{"num_hidden_layers": 11, "hidden_size": 64, "num_attention_heads": 2, "num_key_value_heads": 2, "head_dim": 32, "intermediate_size": 192, "vocab_size": 2217, "hidden_act": "geglu", "norm": "layernorm", "norm_place": "pre", "norm_eps": 1e-06, "positions": "learned", "qk_norm": false, "attn_scale": 0.177, "bias": "all", "tie_word_embeddings": false, "parallel_block": false, "init": "normal", "init_std_qkv": 0.0625, "init_std_o": 0.0133, "init_std_up": 0.0625, "init_std_down": 0.0133, "optimizer": "muon_variant", "learning_rate": 0.00917, "lr_mult_o": 2.0, "lr_mult_up": 0.906, "lr_mult_down": 2.0, "lr_head": 0.0101, "max_grad_norm": 2.0, "warmup_steps": 200, "schedule": "wsd", "decay_fraction": 0.738, "decay_shape": "linear", "final_lr_fraction": 0.0, "batch_tokens": [8192, 16384, 32768], "max_seq_len": 768, "doc_mask": true, "train_tokens": 121000000, "max_steps": 7382, "dataset": "wikipedia_en"}
Each number is 200 + 40 x the weight over its row's rms, rounded and kept within 0 to 999. Layers, rows and columns count from 0. The size before them is the row's rms in percent of the matrix's.

# layer 8 MLP gate, 192x64, rms 0.16, rows 100-191, columns 0-63
097,187,221,185,232,217,201,226,247,196,211,228,238,199,142,152,155,194,147,202,288,172,198,220,136,130,183,208,202,282,185,221,204,157,182,219,226,177,241,199,258,228,173,152,195,195,227,158,198,206,201,276,250,211,179,154,210,179,82,200,240,159,168,294,270
099,200,150,187,208,187,147,207,152,154,216,225,241,204,153,172,245,206,235,119,126,187,206,209,251,243,201,241,180,168,214,159,129,261,179,205,229,205,178,143,165,193,169,197,194,131,219,156,247,288,320,269,191,158,172,200,209,217,206,165,139,188,228,218,211
112,202,154,136,235,233,153,241,191,201,224,190,225,208,222,182,166,174,148,244,211,215,160,182,132,205,236,223,158,207,276,187,190,218,170,244,169,161,177,181,197,183,173,157,279,143,239,171,205,147,211,302,169,229,210,248,256,264,203,291,125,192,234,179,149
081,217,172,218,192,166,172,239,185,236,219,156,257,202,192,194,197,155,244,164,203,210,232,211,175,245,166,200,209,269,146,237,259,260,227,218,224,230,188,212,152,175,189,114,216,295,245,230,128,209,117,159,191,162,160,170,226,249,145,120,215,158,185,131,173
089,193,215,258,223,227,158,117,265,156,206,195,177,266,153,123,261,226,185,230,203,172,189,176,193,205,215,220,200,247,247,152,176,147,217,210,192,133,220,198,216,188,206,255,252,174,246,212,180,177,263,211,228,81,210,236,224,126,270,234,211,168,206,172,160
101,224,176,173,195,250,188,165,199,170,226,214,227,222,175,95,234,134,230,219,197,214,225,211,131,214,213,217,235,187,175,176,165,200,181,251,113,201,142,208,232,293,128,133,217,251,222,210,249,149,257,147,124,240,214,167,244,211,209,268,206,178,203,193,232
107,293,185,180,188,214,188,210,202,206,231,185,176,189,213,228,207,232,174,253,184,202,268,150,191,230,215,186,223,213,224,129,201,207,122,114,169,284,232,223,242,134,201,99,226,169,297,188,260,179,226,186,189,231,203,218,244,180,177,263,227,196,128,180,204
105,175,195,184,208,151,170,168,188,166,308,261,179,190,181,181,199,242,186,147,148,220,221,211,191,281,188,224,157,229,191,278,175,159,155,238,156,218,201,265,276,175,172,210,161,192,207,186,229,219,250,200,123,197,186,232,307,191,195,216,218,207,117,246,168
079,165,188,170,207,175,226,232,126,174,162,212,218,273,234,159,144,174,250,247,235,117,291,218,186,138,220,214,288,159,137,202,219,206,242,210,210,205,198,211,203,200,260,220,233,155,217,247,248,229,194,240,219,213,226,200,114,205,211,272,151,236,248,165,194
086,197,200,135,171,176,237,213,229,211,213,239,204,177,202,162,170,189,234,210,239,168,186,264,267,191,210,197,266,195,165,154,237,158,206,215,234,300,156,153,198,60,157,150,195,205,238,203,265,111,211,200,198,203,175,222,237,236,193,200,168,262,212,231,147
105,204,127,143,201,217,150,225,199,140,195,173,147,240,171,217,203,222,240,220,199,152,212,256,176,272,137,240,181,238,182,187,259,188,149,281,229,201,247,111,258,185,196,287,164,136,290,174,222,244,218,196,205,225,240,210,179,192,183,215,242,181,211,203,164
116,190,222,155,178,286,225,202,289,187,215,217,175,183,186,173,206,231,195,168,129,179,186,202,194,163,240,213,260,166,86,179,179,198,215,180,256,192,245,104,245,197,224,224,241,156,163,212,251,222,272,216,192,200,183,231,187,215,232,152,160,228,268,122,233
101,188,189,251,128,233,291,168,205,189,237,249,209,168,134,185,169,118,150,223,185,160,252,189,169,212,229,247,211,217,172,210,195,197,207,146,188,245,243,173,287,174,251,153,269,236,270,159,150,187,209,199,152,139,220,166,195,185,247,189,166,177,233,137,223
102,168,161,144,200,258,185,242,180,120,125,227,246,180,132,171,210,246,156,200,188,139,189,268,189,197,121,197,154,264,250,177,213,193,109,174,188,179,219,195,175,107,144,184,230,141,203,191,186,243,208,224,211,198,194,219,269,195,240,237,146,192,226,213,198
095,236,155,179,176,163,281,211,191,220,258,244,236,250,205,184,185,200,204,187,235,116,280,168,223,194,237,164,232,191,256,165,132,233,198,235,215,206,230,151,175,94,202,126,285,211,290,191,182,253,225,177,202,216,211,157,203,204,185,150,206,184,169,195,235
093,185,144,145,205,261,252,210,232,220,266,202,252,169,222,144,264,203,156,215,236,108,248,243,218,200,158,176,218,235,213,284,146,227,183,184,191,200,199,159,206,195,324,196,210,196,103,164,203,166,165,244,156,189,195,170,157,201,211,227,232,184,162,193,203
082,221,204,156,197,141,198,203,223,222,170,225,229,182,198,160,212,176,176,176,216,192,225,122,181,276,150,195,166,180,232,163,124,140,209,130,179,275,285,179,152,195,197,136,225,238,307,190,220,181,188,211,134,238,160,197,179,238,203,188,222,277,236,261,193
107,195,265,157,249,217,179,136,244,164,185,184,192,188,155,211,246,203,191,151,158,163,214,227,197,289,109,211,229,165,195,197,200,218,168,205,192,181,94,152,255,201,145,276,250,182,199,229,229,174,294,196,213,169,231,263,191,190,165,189,240,157,237,168,168
108,228,212,173,148,228,146,228,159,202,274,190,168,224,234,118,238,227,199,275,90,210,221,223,151,215,225,247,208,218,218,191,129,182,183,151,203,215,161,134,242,212,255,200,202,245,197,137,231,198,203,92,225,175,233,184,172,187,265,202,184,217,231,157,173
102,192,190,226,200,173,188,208,223,189,210,255,218,220,155,181,242,184,234,199,146,105,179,191,212,226,170,142,200,194,192,106,161,243,207,260,233,197,188,201,135,245,228,225,254,246,216,177,209,155,261,190,134,220,184,207,162,134,235,254,241,97,239,242,276
093,182,233,180,183,172,149,179,220,228,193,172,243,198,172,183,149,167,234,215,121,227,163,234,200,170,207,148,237,218,217,211,215,136,142,296,173,173,124,182,219,256,248,199,199,291,213,109,172,142,237,254,254,156,274,230,158,222,218,174,196,182,170,205,190
092,225,161,199,198,169,223,153,240,143,182,168,200,159,212,240,205,192,212,198,213,206,245,173,199,201,215,127,236,184,149,185,198,149,156,210,156,206,197,159,231,217,241,121,320,129,232,189,141,248,136,261,225,253,176,148,230,206,201,253,194,115,241,247,225
096,169,203,219,181,227,187,313,198,188,158,147,146,151,123,147,184,144,237,207,193,188,178,161,176,217,178,154,187,194,197,162,196,222,180,233,206,310,254,177,202,188,199,218,224,153,213,222,160,259,180,202,185,247,256,198,189,137,273,211,284,217,254,203,139
106,235,206,156,191,180,216,239,175,221,204,225,208,199,141,144,213,153,277,190,160,202,271,259,247,214,205,232,237,169,187,236,90,203,161,186,199,228,222,193,142,103,163,193,237,182,229,141,204,153,203,244,189,177,217,146,169,191,220,293,265,190,220,224,261
110,208,214,181,118,243,251,198,263,213,163,207,249,158,121,145,206,154,212,208,230,197,227,188,273,188,190,190,184,226,175,224,240,171,87,205,236,254,231,268,157,233,124,191,159,157,188,173,164,141,235,161,132,192,219,208,251,212,224,181,266,183,210,212,197
104,158,178,223,188,212,152,184,222,227,280,220,192,190,99,127,230,247,180,188,136,201,225,184,217,180,188,171,154,265,191,197,255,221,168,243,204,260,136,168,206,221,221,241,252,202,253,195,178,227,247,147,160,178,276,197,197,263,238,129,171,207,283,193,234
094,173,185,202,189,266,192,245,196,100,203,210,180,288,200,171,187,170,165,193,180,207,236,137,239,166,158,165,158,267,225,197,155,252,233,226,206,193,168,131,308,172,227,241,269,254,215,212,166,204,190,230,172,177,268,205,227,234,200,183,221,267,179,188,137
105,182,120,150,218,260,181,175,214,198,234,232,199,122,144,212,199,199,193,207,138,140,137,192,258,164,217,257,200,148,203,164,221,141,209,270,188,200,260,165,259,173,278,207,194,169,252,130,251,267,251,218,230,193,214,201,168,153,186,179,169,212,243,210,158
111,228,160,153,204,207,153,241,219,188,183,251,216,185,292,141,256,219,292,194,198,166,245,210,205,224,133,203,230,254,150,257,188,219,196,258,224,185,180,124,193,164,141,120,166,151,208,245,162,187,217,261,219,172,207,240,163,192,181,187,230,222,138,144,239
106,143,154,146,170,208,248,186,265,176,196,206,190,250,120,157,199,216,141,223,185,172,260,261,220,170,237,199,165,156,260,189,186,179,203,212,219,256,150,219,194,149,121,161,192,207,225,210,188,180,215,244,170,212,219,289,218,256,202,189,92,159,244,242,156
087,158,205,135,215,218,147,66,207,174,183,213,193,179,227,137,263,264,187,256,300,160,181,250,180,149,214,223,158,225,201,213,213,250,208,218,170,183,248,191,209,244,192,169,157,243,250,129,241,190,213,203,217,201,146,265,185,190,261,211,214,225,225,185,173
109,159,180,178,194,174,150,157,249,226,257,248,251,315,177,175,191,239,242,171,178,199,208,151,203,190,175,180,184,165,227,161,220,115,168,223,211,201,139,198,243,111,87,203,198,194,252,279,181,206,177,197,212,167,225,206,241,217,186,193,231,199,236,275,212
095,197,131,249,211,262,202,189,271,195,288,204,245,204,206,188,192,176,160,271,146,180,204,177,176,208,201,223,161,214,157,152,229,178,168,212,165,325,187,189,125,153,217,210,232,89,186,212,201,176,152,204,170,222,138,258,216,184,230,181,213,160,211,170,180
120,227,231,177,109,189,220,198,252,116,184,268,244,228,174,164,218,179,204,211,212,174,242,242,233,275,154,194,103,249,239,202,193,165,214,161,217,196,157,195,203,159,163,156,185,172,204,181,230,178,241,276,291,168,274,186,175,216,200,179,212,183,266,155,233
105,195,204,167,191,217,219,219,231,195,154,230,328,174,189,196,251,153,203,208,211,163,344,163,212,152,177,183,179,202,275,271,200,169,138,177,216,208,188,168,193,205,118,189,177,181,225,185,252,240,210,246,207,182,202,215,233,248,172,196,197,155,167,217,123
097,183,256,194,222,226,217,197,225,188,244,209,302,171,236,186,185,263,252,229,185,126,220,203,135,243,247,206,186,124,181,158,96,275,219,263,220,196,179,197,203,235,179,153,170,189,243,180,214,161,204,178,210,202,209,326,218,226,184,209,185,184,189,148,202
083,243,240,188,274,179,130,211,279,166,195,190,236,209,182,250,168,196,169,226,193,134,278,188,203,186,218,183,274,209,207,218,183,211,190,310,134,206,235,230,193,200,157,201,253,134,186,154,252,197,173,200,148,186,224,255,250,248,219,154,221,198,204,268,257
102,239,156,179,197,132,136,259,187,151,214,190,198,229,156,185,207,208,273,199,215,209,204,209,179,190,227,146,203,227,219,154,165,165,246,146,155,168,149,262,265,148,210,211,280,221,200,108,229,105,267,175,183,176,215,170,256,216,205,231,199,214,248,228,254
102,261,257,179,220,209,169,196,199,168,179,244,197,254,103,182,210,205,171,167,237,184,248,178,154,139,181,268,191,254,190,187,183,189,111,250,200,211,270,180,252,153,131,173,188,194,273,186,212,183,235,160,261,175,220,115,187,234,238,243,185,159,205,236,164
100,208,179,146,155,186,250,208,168,198,180,171,221,213,145,177,151,153,146,228,207,163,262,117,162,183,246,161,215,131,207,238,262,161,141,219,221,205,237,157,158,245,200,167,235,254,278,230,142,184,242,219,164,201,234,229,235,187,125,247,186,170,268,250,189
106,261,141,101,212,197,141,241,205,225,171,222,184,166,221,129,205,228,221,215,168,218,210,237,150,178,173,260,270,218,238,205,173,280,185,245,222,213,216,265,201,189,252,151,252,153,222,214,287,163,219,209,254,175,165,223,274,131,201,173,237,191,214,184,185
094,217,182,148,239,112,224,222,165,228,246,159,167,183,120,200,181,232,220,179,204,251,256,197,207,262,214,227,235,112,154,180,158,259,175,193,228,229,145,200,268,127,188,207,206,252,104,211,269,234,239,202,179,152,231,198,189,155,231,245,212,229,218,193,216
112,239,243,60,220,201,197,199,250,203,185,187,253,147,203,191,165,160,254,166,216,208,182,155,179,160,176,204,149,231,163,181,152,215,208,233,209,272,155,235,257,211,176,191,172,188,299,107,227,134,184,191,205,231,224,181,264,181,145,231,172,207,204,168,202
107,154,189,177,228,166,169,213,238,163,190,214,208,186,238,218,210,204,208,170,151,153,232,199,189,174,221,245,235,271,210,191,200,255,171,169,232,277,159,272,243,163,218,149,119,178,204,153,232,256,248,165,193,89,280,255,193,198,179,196,109,206,242,177,199
095,256,183,193,150,233,177,244,265,168,157,194,253,223,230,201,178,207,179,163,239,150,177,143,228,215,219,252,190,264,227,224,176,262,178,157,258,233,146,143,199,123,264,198,220,180,287,154,175,257,250,197,208,202,268,163,227,186,175,207,196,135,182,243,142
085,244,133,93,198,205,166,168,173,207,252,142,170,250,214,193,213,227,213,198,177,136,246,187,147,255,161,204,294,252,185,259,151,221,249,266,146,184,193,210,181,163,120,188,179,192,193,215,127,180,202,155,176,228,239,211,193,195,148,253,220,170,228,188,227
094,200,173,233,200,235,206,194,235,114,258,229,207,253,178,218,190,195,175,137,170,170,195,186,236,174,283,99,203,190,254,201,151,233,225,254,181,171,181,136,231,216,123,148,202,194,188,166,187,174,251,121,195,235,171,182,211,205,180,256,266,124,258,220,182
110,168,215,187,190,195,167,202,234,229,279,245,276,183,219,160,245,170,169,173,185,203,258,182,171,215,254,235,241,240,207,183,196,222,222,169,190,220,185,161,212,196,193,167,237,149,169,154,171,282,302,218,119,228,264,258,218,113,144,226,166,162,232,150,179
103,123,204,173,229,181,114,218,211,173,163,268,181,214,225,171,172,205,212,212,103,244,213,174,176,254,153,268,185,190,267,166,187,221,208,237,155,242,255,195,222,213,148,184,248,152,148,157,235,170,177,209,205,181,236,259,256,210,164,173,238,197,168,299,232
110,245,188,209,149,212,169,179,169,205,234,158,114,249,236,105,243,224,223,173,217,197,284,168,181,235,154,219,239,237,167,224,198,210,192,197,254,217,171,182,243,220,127,165,280,187,214,112,254,182,245,298,191,184,212,172,167,170,204,204,211,164,194,142,213
111,206,117,193,144,182,233,174,215,183,249,184,158,151,182,145,254,233,238,177,171,267,215,227,257,157,211,184,231,197,157,145,239,209,171,190,228,258,152,148,274,183,260,90,245,231,149,197,203,240,232,185,130,183,228,159,171,187,175,195,270,191,205,202,187
084,212,130,172,244,177,198,283,252,194,219,205,224,218,204,219,201,194,201,240,203,137,194,231,212,196,237,129,216,275,159,175,230,186,235,108,188,250,169,192,221,203,192,197,228,156,152,114,241,261,204,206,296,160,147,193,145,233,170,206,213,286,244,211,203
092,158,160,219,186,256,171,239,261,196,185,167,191,175,245,232,161,243,240,174,143,253,212,214,177,234,221,235,221,192,174,196,155,222,139,216,237,234,243,254,197,230,200,240,198,125,256,129,141,190,221,227,148,126,190,265,252,240,153,121,193,165,233,195,130
106,204,223,157,214,216,189,205,242,212,173,249,236,225,140,179,187,212,162,262,200,104,197,173,206,202,149,212,132,226,175,156,91,214,164,249,224,223,221,195,252,182,181,169,219,214,287,142,206,188,186,189,216,192,259,152,276,141,205,206,166,210,172,178,302
092,227,176,136,198,272,205,146,211,232,243,133,219,164,196,195,252,97,197,223,212,166,144,281,247,211,162,173,200,177,188,188,139,171,217,209,206,152,130,200,159,239,193,215,180,261,244,160,273,205,243,185,230,181,200,218,195,228,180,177,201,248,292,139,167
078,232,221,202,245,215,228,187,195,145,182,194,301,246,169,253,218,108,223,175,256,202,194,234,209,262,258,108,259,270,211,262,160,205,235,225,168,225,157,224,230,165,192,152,209,219,253,188,212,214,219,264,233,205,189,204,139,203,173,118,242,171,203,182,214
108,173,220,101,183,257,196,258,193,161,208,140,216,262,205,162,237,232,254,168,198,109,196,190,246,207,161,223,235,184,194,160,233,201,156,213,111,255,191,166,179,231,212,114,164,190,218,195,214,179,202,242,186,193,238,211,133,267,165,232,192,205,298,199,220
090,206,206,196,155,279,215,160,208,259,167,211,156,222,192,188,216,221,223,278,170,190,227,268,148,153,194,143,128,218,218,179,141,138,197,231,250,209,140,178,272,194,185,205,278,259,200,247,197,243,194,160,186,120,204,192,141,197,243,149,211,202,261,163,164
118,227,189,197,132,236,162,237,211,186,155,180,229,213,236,129,185,196,270,207,183,238,204,206,186,222,176,184,145,185,187,180,240,219,113,243,184,203,111,208,214,151,173,165,217,217,201,152,302,145,159,206,194,219,336,206,219,214,194,178,269,200,182,221,148
102,159,171,133,161,167,264,207,208,153,183,152,254,205,216,162,176,246,246,252,198,175,264,161,186,176,180,254,179,199,230,140,214,164,161,261,193,185,250,200,215,95,182,137,154,223,208,177,187,170,223,227,221,247,229,216,270,116,244,234,271,175,203,172,219
111,151,190,195,156,239,247,236,234,182,167,223,186,192,162,120,111,227,174,229,159,118,260,226,219,184,206,212,126,192,211,137,148,254,180,174,184,168,119,216,176,198,184,172,235,184,260,169,184,230,198,253,217,152,257,172,181,194,231,234,235,109,242,212,237
099,216,206,138,158,162,223,213,247,185,228,226,168,169,131,135,214,251,147,260,184,272,291,217,241,256,180,174,210,150,227,148,208,205,175,231,166,185,150,167,204,223,115,163,256,217,224,251,216,115,168,213,159,162,139,188,201,229,182,186,253,173,195,204,161
104,148,220,166,231,152,159,239,209,165,204,199,174,145,178,220,288,201,248,189,191,168,233,249,191,248,265,269,191,202,207,164,203,144,115,191,278,202,247,156,174,185,152,164,167,227,232,190,236,218,140,199,172,206,148,270,213,255,212,125,208,159,132,228,178
099,166,132,232,212,219,166,196,194,177,234,135,151,145,147,201,211,195,201,176,216,151,217,219,114,262,184,180,227,194,232,168,197,211,166,153,176,244,204,227,217,176,177,225,269,122,297,236,145,180,175,289,222,185,214,249,188,251,245,247,204,130,208,259,198
097,266,238,158,197,222,194,264,232,139,202,237,193,205,144,162,247,214,240,194,135,249,155,178,278,213,185,197,168,182,197,184,252,173,207,273,194,258,218,168,198,213,191,178,178,169,198,162,189,173,212,77,135,217,204,185,221,192,185,226,162,258,301,221,256
101,197,185,215,249,212,196,194,298,147,270,213,190,247,147,208,201,199,160,206,220,165,272,202,241,192,251,239,127,216,167,167,175,188,250,207,245,175,95,280,196,210,176,147,184,169,208,201,145,183,198,216,176,188,265,187,166,158,148,184,155,210,284,153,180
075,216,161,179,134,172,181,219,116,162,229,234,224,233,198,211,158,198,165,192,179,221,180,234,198,143,176,188,179,192,206,209,276,220,224,129,210,216,96,211,184,249,145,256,186,228,237,139,243,199,227,195,103,194,176,251,262,209,192,229,185,249,95,186,188
085,258,268,146,270,222,207,211,240,175,235,220,104,182,159,187,146,236,211,209,236,171,285,120,249,111,155,194,242,122,155,198,249,206,219,219,173,204,147,193,157,191,199,202,201,223,165,191,198,169,185,259,245,168,166,197,202,237,134,207,244,198,225,192,224
101,133,239,186,207,182,247,179,165,167,246,196,225,210,88,80,149,198,160,182,172,231,196,174,120,167,205,265,205,207,217,246,200,205,169,263,228,198,181,232,221,254,282,201,262,201,215,201,150,202,239,188,187,160,264,156,240,210,200,219,223,145,230,213,194
102,238,185,206,101,207,229,101,225,252,241,207,248,127,194,178,253,213,190,182,149,161,217,189,218,145,234,233,224,278,169,170,225,234,209,219,232,225,193,188,235,172,228,122,185,194,149,179,143,229,274,189,190,196,186,285,182,191,279,159,169,164,186,193,185
112,268,214,182,186,203,110,247,203,171,209,139,197,193,142,171,217,197,266,245,153,205,119,169,130,197,177,212,178,272,140,129,156,186,229,197,213,225,146,177,282,185,257,204,260,203,233,263,200,159,191,202,231,236,237,136,193,168,178,213,218,217,256,211,180
104,201,195,180,242,300,166,170,249,260,188,173,221,152,174,146,156,196,246,264,197,234,137,177,158,208,183,230,170,155,131,149,206,228,164,264,154,182,157,171,270,176,261,164,151,235,245,245,200,167,204,190,164,243,207,212,207,179,161,194,224,238,288,235,175
113,153,199,152,233,210,196,259,205,244,169,195,192,161,137,184,218,201,242,216,194,89,280,199,231,145,174,164,215,144,195,230,182,194,171,163,229,177,209,122,196,123,203,168,207,203,220,255,220,174,228,266,232,178,249,305,259,166,191,217,144,227,153,194,201
099,141,162,184,186,205,218,217,206,195,233,186,157,236,149,131,124,249,167,258,162,191,212,244,209,161,227,271,234,198,220,167,167,201,108,206,235,222,193,156,173,179,223,173,149,162,243,171,157,218,229,151,274,171,271,197,199,188,231,246,219,124,246,208,289
102,191,246,188,230,248,189,144,190,216,202,230,173,167,175,193,274,166,228,306,160,173,217,148,231,151,268,218,302,273,249,212,212,236,183,158,227,159,191,192,239,199,128,168,197,116,174,169,261,173,215,235,186,162,178,174,197,153,192,234,142,171,195,218,212
113,182,178,174,228,144,184,176,173,230,155,258,198,129,176,151,231,182,227,216,187,179,282,128,240,226,217,122,121,212,183,173,126,212,122,187,223,231,212,248,188,240,215,171,251,172,207,147,204,173,192,226,239,198,243,269,232,273,220,156,210,201,278,228,186
106,228,181,213,169,235,176,238,325,159,220,165,280,208,132,139,238,162,197,143,186,176,219,223,189,164,117,239,191,217,189,199,199,242,181,205,241,198,198,172,289,227,240,189,105,247,196,207,235,230,205,221,132,154,242,163,205,210,185,223,189,171,260,184,175
088,186,185,240,230,322,213,243,225,195,181,217,196,151,183,173,207,210,203,180,196,189,188,146,255,172,291,164,228,163,187,188,151,198,189,222,250,169,151,232,209,180,182,139,147,286,116,218,157,195,194,151,114,182,141,160,250,216,257,203,157,218,220,181,203
076,229,201,185,182,219,177,141,195,193,160,118,225,196,137,211,169,184,210,174,210,161,135,240,153,123,198,249,225,304,207,218,217,157,159,258,230,248,191,256,185,260,156,247,165,232,176,162,168,166,221,220,118,182,221,180,179,222,273,231,172,260,211,148,175
102,266,229,147,204,204,108,241,239,184,256,128,220,208,204,159,177,261,199,237,194,168,207,165,148,244,200,247,187,250,210,155,214,288,158,205,163,187,76,267,199,195,184,193,216,174,203,147,126,216,202,209,220,174,230,205,162,231,158,236,193,213,167,247,212
103,286,182,196,248,207,204,247,226,167,158,208,191,186,113,180,248,217,162,207,127,279,229,202,125,241,154,246,226,191,145,278,130,184,147,191,175,197,230,139,259,194,270,185,231,199,208,194,124,229,173,255,228,176,227,236,186,196,174,177,189,185,192,234,176
107,225,138,177,219,181,205,239,203,189,196,227,151,173,291,209,168,219,184,221,185,186,275,205,218,115,190,205,218,230,116,226,203,160,188,264,129,200,193,196,204,237,204,125,216,83,237,169,250,186,170,178,163,169,214,238,249,168,208,226,278,186,250,223,246
102,135,169,183,127,252,199,263,164,208,208,152,316,47,175,175,159,251,187,152,164,185,205,186,213,168,228,247,231,223,255,205,157,197,213,217,231,240,232,149,240,162,205,158,170,163,225,190,194,188,224,183,232,214,213,186,231,182,205,183,209,174,212,265,202
106,197,259,135,261,202,141,207,261,246,208,162,168,140,210,151,162,172,248,234,172,197,225,143,259,208,252,183,224,186,254,114,165,196,184,214,293,154,215,213,206,173,151,135,161,207,188,184,298,158,213,259,183,187,169,181,216,156,202,181,200,202,226,148,184
109,204,237,168,190,252,140,236,197,212,274,279,237,219,133,176,209,193,202,145,167,223,186,151,185,165,199,195,160,211,222,221,133,323,186,255,205,188,217,181,234,237,167,264,176,169,208,199,224,220,269,244,149,211,179,174,208,179,155,197,183,104,184,235,136
096,188,150,163,187,193,187,235,206,197,213,260,227,250,165,197,210,137,182,224,191,96,226,250,137,208,194,222,202,241,240,233,191,187,201,231,287,177,194,223,272,191,170,108,214,174,274,225,213,168,113,247,193,204,173,214,297,191,216,195,208,148,151,193,247
110,213,230,233,207,272,207,156,242,163,117,190,253,120,123,193,223,162,212,184,193,189,233,167,198,167,224,193,201,225,163,254,170,222,157,208,184,212,169,176,255,232,171,168,213,142,313,183,261,229,195,266,207,211,273,119,179,218,164,169,178,215,205,174,255
094,204,138,208,152,196,142,215,206,179,225,208,252,192,164,161,224,167,246,239,190,121,336,220,162,140,232,181,191,170,193,229,155,239,230,175,112,234,176,146,223,178,181,188,215,162,259,184,257,233,211,219,208,122,218,217,223,161,241,233,243,180,199,154,241
110,217,189,197,237,184,220,197,176,253,223,285,222,170,120,207,231,162,200,188,149,179,244,214,163,205,164,188,227,174,168,166,191,208,137,182,205,175,185,218,263,130,169,139,235,172,291,185,245,281,179,196,296,173,286,164,165,231,174,179,177,199,252,236,159
101,139,264,134,249,186,140,200,220,153,188,219,332,230,189,194,181,249,152,226,166,170,255,199,153,178,180,262,242,197,232,169,220,228,171,174,108,194,183,249,238,188,201,148,221,207,223,197,210,196,212,184,166,166,188,232,225,153,187,214,171,273,182,249,273
093,265,238,90,250,252,178,237,236,195,175,266,203,160,225,236,130,160,140,140,167,136,169,215,258,183,186,191,229,269,234,223,225,165,236,131,186,188,202,213,256,197,194,201,228,201,253,204,187,258,209,235,151,118,248,218,215,241,201,194,186,170,178,208,231
104,181,203,180,183,194,160,250,248,182,190,227,177,188,191,97,287,171,130,235,262,169,244,214,240,189,130,229,253,238,299,185,141,257,134,217,224,205,201,195,194,151,195,173,258,160,290,183,189,196,241,209,234,151,192,175,210,212,189,223,197,258,189,190,199